config = dict(
    n_layer=16,
    d_model=160,
    n_head=2,
    n_kv_head=2,
    head_dim=64,
    d_mlp=448,
    vocab_size=2614,
    activation='swiglu',
    norm='layernorm',
    norm_place='pre',
    norm_eps=1e-06,
    positions='rope',
    rope_base=593000.0,
    rope_fraction=1.0,
    qk_norm=True,
    attn_scale=0.186,
    bias='none',
    tie_embeddings=False,
    parallel_block=False,
    extras=['some layers without attention', 'value embeddings', 'hashed n-gram embeddings'],
    init='normal',
    init_std_qkv=0.038,
    init_std_o=0.0425,
    init_std_up=0.038,
    init_std_down=0.0,
    optimizer='muon_variant',
    lr=0.0117,
    lr_mult_o=3.0,
    lr_head=0.00821,
    grad_clip=1.0,
    warmup_steps=0,
    schedule='wsd',
    decay_fraction=0.893,
    decay_shape='linear',
    final_lr_fraction=0.0,
    batch_tokens=32768,
    seq_len=256,
    doc_mask=True,
    train_tokens=171500000,
    steps=5234,
    dataset='wikipedia_en',
)
Each number is 500 + 40 x the weight over its row's rms, rounded and kept within 0 to 999. Layers, rows and columns count from 0. Numbers have three digits each. The size before them is the row's rms in percent of the matrix's.

# layer 4 MLP down, 160x448, rms 0.0716, rows 0-159, columns 256-287
127:496591567511516471406431468510500487508519545553463555518449476480503483477495504494487479472456
103:439569511517497541489533427453484464422507519555497495565469465565509501488513478499494501537483
095:502531550461463508464513566566465585470509461520507513491486451495533527534565479556565450503449
106:490557442468457570499497454515510441490451462503513474512547484503473490477550402527512448534484
095:482486550440491458491512511496531420450512488517513444515472609463493461559457538455488485519514
102:440538499528445508594436521487510512586536508502503403541503572486466427475452496535492570497504
100:483469491438476524482495513484553477511488578552479551569494474527417447434465578496532475521451
099:426534466495505486471571510457465520437504538481504432543497465439505373534499446472515511502537
101:551493469495505482510539519447473520457502461548498497531464553484547589482589515507511440474571
106:527467483500493420474506414507427479497499484536458536449515493496565496525486445446443489513478
101:516449497485438437517552483562493484476512510466474529487504554500496526633516479507481497458491
098:498491511530474499501461572453513491436506448572492423508517479431443489604517424525456521525429
105:520502522465504525521491458397559408512474561522530484561521457489484565519470543493492502507513
092:557478443476489423551456424455371494477460527470512500542484549471492570508537504476529551553534
098:546463482480471484477524496492500567459459532513498519530581493484477451580504476412495509507540
103:531522514486510499477499513469511511493487460566489497512429435492477527479484503443511449508505
100:498501500531451460534454506486583510469423561530495493523526540495559433518504504486528546503537
106:497447502478454461517615470548530473454501547466569545500487433547527480508497523463507490467488
096:509537518516487543459475538455461560504487499502458517535508445502532497513502539493480508516435
107:540484493495431561574503537517469441543494529519508518500496502581477474534553524587528549547446
101:557493608509393495478578459503569522512497509487484550551584539500524451531547482532524516494580
101:474457526511510456466458428531512591403553558472472523520532505467573523475453513470516532513512
092:458448584532498492436525461440505505542488499479484507470501516448501499512465485562584508468459
101:572523527514516578494554486409486513448502486504522540491476496473484512484462550543508509505492
099:465500518495508543512480524476444493499550476502523536526492479508537519539449560534429583524455
096:436522469483490488489498515431475581477465487469458487547521481437488457443522529467526545528535
106:572537456496467493502528553486503531538530495523531543511413501486458456473506538529529502425471
106:457516491483488411560453526471448554424583454513471540461411493465473547412495449491482474532524
089:502500560544396463557546438496468481487448522481499468468474504528444508514454552526522472463508
094:551419441480407508554497563495528513506456557580527514604546489541465454462501593530497523469461
103:466476512519499503457461484574458553516437451471510449410490503549491527455454482496510448529503
104:639515517476519451515476551529512499530493479501508487485508493522537475470479433530515478488552
096:524481481530470457501524516516483449493529469494485421473373464511482440458522537479379428427538
097:518450556526472550484473536542558467500470522468560401486478473567501517494497541463494477497529
101:514519414508450515472509451453487573466517510452509487411478383524556471464568474576503512459617
099:480489562516457511482482452535524461547479437519455529424468485531524506478492432504500510448558
099:553534511486571534449560435510479535508448446447561508513565483501459497446553478453516409467483
108:495506476471492404504501486518477496522504534437468549502478480498581584516516518421492488492469
095:477473535453507533466532484436440479404497550433513495452473501528539468489438429452486532552542
094:447466540468521529509515510463464453488391608557557444524467509482491529567497484518549507474431
103:520497527532519493548513556526529435515519490450547440525444525519472517423537549462564445459497
100:517567437463461539426569431482494406392485478471498465484502458487552522498483532473478539445447
100:475544553455512502430462506597457514529562547472488550492552521523494515528510450498469494513499
102:531474462495572483475500522494495446492557362433518485532502420514491525520487461582476512554528
098:577406499517480451497536502438415469512525599494566470434589504555490515481531498461461515544511
102:468529463509519513433476466513561548532540453514431518507511507574414506487485532519545536525486
099:473465501538535490501487478493598512510499516465511529480554510481489503539438512506449570465441
093:493489501484382525526516452587490438471501461449533506503470583443471518443509507538478542490515
096:513447472532508509503543483495525512454498441501565575436514457484517478473534492484558395392492
096:495571573517534511503512503542502506488521520575494487547491484488482502505520543527447529516487
101:487488466518445533450547482486440495525559505522449508569529520507433475499481477488521442519561
101:470604532502524487517465535542508417489420447476535546468494584454487495482473470503508446474498
096:552520534568512520524496445442506427546503566467498582543508514504461509477525456521515472556487
102:487443546598486507479440518473450513418424502469468520527526508481553518444488527498428506451490
104:481470515451507517512515570406507498543473421465530500494479536522532489535485491481548478518477
100:527594488468435476497421515524473460453509458521509535510453532464553581542600472489463426469507
103:470466563481563491563470423437462466514593516515464542503492543521513435460410491516494529513491
094:483556521484497512514481453462440540522447452563462438423511462480495554509538551520475433469461
096:526503546465501480531571537471499500536528519486556501558490451452501500489540563446562507573445
098:472445482439480466514457465522528527558467484515492493457570510540425485485589592491527495412566
100:492439490463522490479390482502547537547472522528442443500526571513522520529485474517533577535513
098:483458492491555473534508484515537564490487509491471467508460537566519545479548446516463496534504
108:520492390559558623513459547502539547549530464506529449462502532507526479506489434546539513514588
105:469537480515533517505523561568542551467483475450548452554515481517559525467550470521534591431516
095:544460504450441435489498469494582471472512459497555506542538556527542536534514452494512495478457
102:480517476494527554461440535474510532499551544432500611476465509510489464502462512536438518534456
101:516501493448529512541626484428470428506470511445441560482493472465516484467488560503483557452513
095:538515519488498552493505438527506501541488476433474489513502529491503521581452433459454577481396
104:460529520545487519544509451483503484539555531511500475488505499501549497521498452511618545443531
100:490483481462492484500440483477519486518504497522500484472463464556514537450533495508466523555458
106:492509536464439464480542490462485522465548503498462546486550469569479544524454543457510527440471
102:370408594475560536516488523527482474507523471462424542473503501508462451563443530443501526486537
094:463564555543523494498493515434422542557478466526564521516465460521566509573483516515448503519446
099:552496495515487565499491581546502517501502478531503463441520545540502546525451487496427493516492
107:523538497474508418529485464473471509555590500516484431543553514542425537522537491523517581519555
097:562528534490537546573496495450479511507494453541530492401559464484440545485436551474514509560507
101:524492527452511599500522542474493446511540470512560529603475525502473485528493516469504468473487
103:526484535569614410565551534518552456581377471565515502486525516483442535490536474466495530522518
096:539430539451555496480483615579497478561565556570540516452532484490473483424507497448464469500483
098:532580453504448563414480515488531449496526558515475549505503509489497583460525533487564488539490
101:431497481447562512519542582553558557518518512532508613494553513452521480583503556431507546536529
096:514507464571503504501596526513515523491490463477483516407540515562512475525503500447537417509490
099:520464505501466541433536456485472518554517478552542500496417516394507523484493424404519513542508
103:539532551587523427580515565469528535459572468560489495439531435492500439467469487512538535458510
097:491504498545454594485538564523515489577478517535464540576448527516509494516505539566495514487478
099:523512546570546440482514470490527431424491548550556427513475447522420438491498544565440392441539
097:463461471418545544501505521511466492511511553522556438598509514490533531546478484507444526462473
100:440502498545469452572486468505552516526559575503438555528421559478516563522466492506444492473533
099:556438509494535457428479464508433514509510473519564483502561501490524482466510476430528534439445
102:505552513554451492426501525493551549470458438484396548491481519491465543510576492483515461517503
098:510497534498495511471504463595490427539551444499568447452470515469495477513473515528522470478552
091:546443394536528495471524491509496455494478425478501488430491514539423468504529549487518432512497
099:501426479435551534459538539480553480487519500495464509518483487528487581462489464483544482467569
100:540493526478490512447486479481524570530493577421450464449543481448500590513530491501500479487523
099:525561477564492459528515518485480579480492514527503494421516481525511408537502583506476545490519
104:431417517494480524527495560517492495502446539492439517503485573524523525534447561522516521517516
102:467458486482448560558516500509470457526486483511522569436475497530520456479511539523452546500504
104:559472539508529530510535531480461532467456547503498461421492458469554482495483508510512468497378
104:484517360473517492463555492554594471509516465445435504541537540519546564485505463464502511456544
097:470502526506508522539414466494515446505471487430498500455480506433512541551453557526496550534505
105:493496465494580533472503529528492522484486517466500551522489536505524498528568522546517498466500
095:442474444482459475440481450522474526424511542492523499442529540423499436516472523495424483537456
095:424500539476507580517480433515479508437578494465509512518506506494584479523481487506465467537529
089:570535398523548505538451500576446495537529489514521488508535463502492524482587436529460499565490
095:521524529459509456475473467494478511547463527529537454567594505491553484478481549499469461549500
107:474525475453466524571504500513551483429470521524507547554518566578528476470478508472523434489535
104:576550420487542534525466529524549546528504519560458447512476511525487466454487495480535471459509
102:470546503582493449485421507573481520488476481487487457569540599498467533530487391480530500492508
098:449435457550487486552515500469559459569508427452497505542436498513459476548527533504537469545496
098:422442530575484487484464510436532544522501533545482537432532510482470538479495435491489516436540
092:486513498492458559423548542540475520443492409447593550441509481562524528496478508501478526520474
101:445528507448465544539505598520580529544487451486551569493542477537493495515552557506495519517491
099:513482514489489541546548522515521529524530519505487479446480530503451483486546500581468488594455
106:474586559455485476541561438461586515496547537422470483531523417593530487529498514415503472471541
099:478503412537513493526542497512517440519477447495526535461469509535464492500502503557560504533545
096:482472482543452485465557503493507548493487492498495491464451552521483546560468432477554483464460
104:484495474452495515565496453487503532488513492504550418491479495549489513438549535464523461393538
109:490503481554588501492446515455521539532369527475575489458571491590494427501493513492506487471400
100:500495520499488514532451531440467527535487548504484554510524466547440479476609549504516499400500
094:513490548491581498527561542473496469541525501480520480507585473525479511412428529512447474649548
099:509504526451491495504473525536497479499624502497507524511448448510535537476489491496531437556485
098:486500486480518463524483481559520482560479481512473531530435574530515509511515471532532524573495
103:516514455494516518454499471545459564478514497444500437458513482535554535442448517500484472514447
100:466502427576493523531476521467450441539500524490505581501481473506577464346540425527457494567532
099:524413471461486491529501520426456487506483494442511488505485515462526485549606486499520503492512
100:556467471513509493474516511505502600479456469487467479498471524470449444477580475564506510559487
103:522449526516528437448492491475506460450453514541420502472481468470550441542452478472531511482497
102:517522422468586502471487445464509520517453522541463513525454506473563542525443511453402519493524
100:533547485538478475442551426545518543418508500531531451510488496525555460546512463496550494581509
101:504491534484465457540509458476485486502441479463492541531486484463416507506532474448510522520507
103:476486457529498551468494591569475458542476531485463577510449472473481421540454522455435506525471
101:498561519498454447576519444480465524557504562557439449445472493461443487541465463547467495503481
097:470494503594488515594450508486516536483553608459501439538494539384502454439541479510546507563515
103:515443560514521455548479539493474526536542476421476498542519473471516543517498541620538496471479
097:473453490468498503519492496558578445427577502617506474499463500558531512497545508552549502562455
100:527528447538540499525460562534511521503471510522492518403480500451513486571541476460499563411559
091:527472557495448503426434543525531511500473472585584548455470456539498509505450554550469520558530
105:508522560408561502515576549559479408467494500528503502462503496462484464508428496498463466524461
098:472511543516504515483508468552539546478545518456516402507505528460525516518510396516497530492602
098:518493423502506524481543434449515548507460531528491524557492528495523528485489490493472520505445
103:570496490516512527534433499507537528576422477524456547540508517581511451544489491498513519456497
097:471554433470437469509481491493475487549536421509458515446538473515515549518561455515398523485503
106:531508538494496476525438458586517483485500504510467480511527498504590507523485528472550463464481
102:468519457465553562454553540571507506501485517486461432495480515492530500470512487497510585457491
094:456500564536553541468473511451429468484486484495506461472471492485483505565494505469567516514547
090:491514485478532411471483521520554431473524542515503474517540391454546545483485462482504495497474
103:497515499495510450534434500505512521477556448511526537563535456466439476406519579513516553463470
097:476535467404477535441512542547475513538523498440542489504520441463470465460486485486481442486528
097:484595510570492566449436537469456514479472470495461477499514471495446515513520528474513518454444
093:439569513549462440511473484467516470516523482524505499591475537431554488415494516465456557492507
103:508465520539479467529445528533452536503518489472472460483494512456514574518494492535493513522519
095:612451522534491534526523515537489503504578533494499491531509577453511449507428486508516456534506
106:509463495508511482434491478476470471521500504520474485499504507505438481453559507537488468523514
097:499516460490528511444519475486484533515494522428569515506539505496407458499479520506494521516564
103:551496494512489447533552484502526460404510498541583525600506443504484511499459474489517455505510
099:495499501574493538569461446417477479523531513557485514478524518397467522551499560618471486573534
104:539479542505478482448519529530478482487492516446440479530532551497396445483409486573553526517544
100:446541542435510468492462503544451476590531539475471506546493507496464552445485422512424516529506
092:485503432469587463496457488490528538492476511477507466524494410532436564483565504548527443480493
105:459486502498534534446513538550526512468481459498508473514564527414525521535491458479516486484512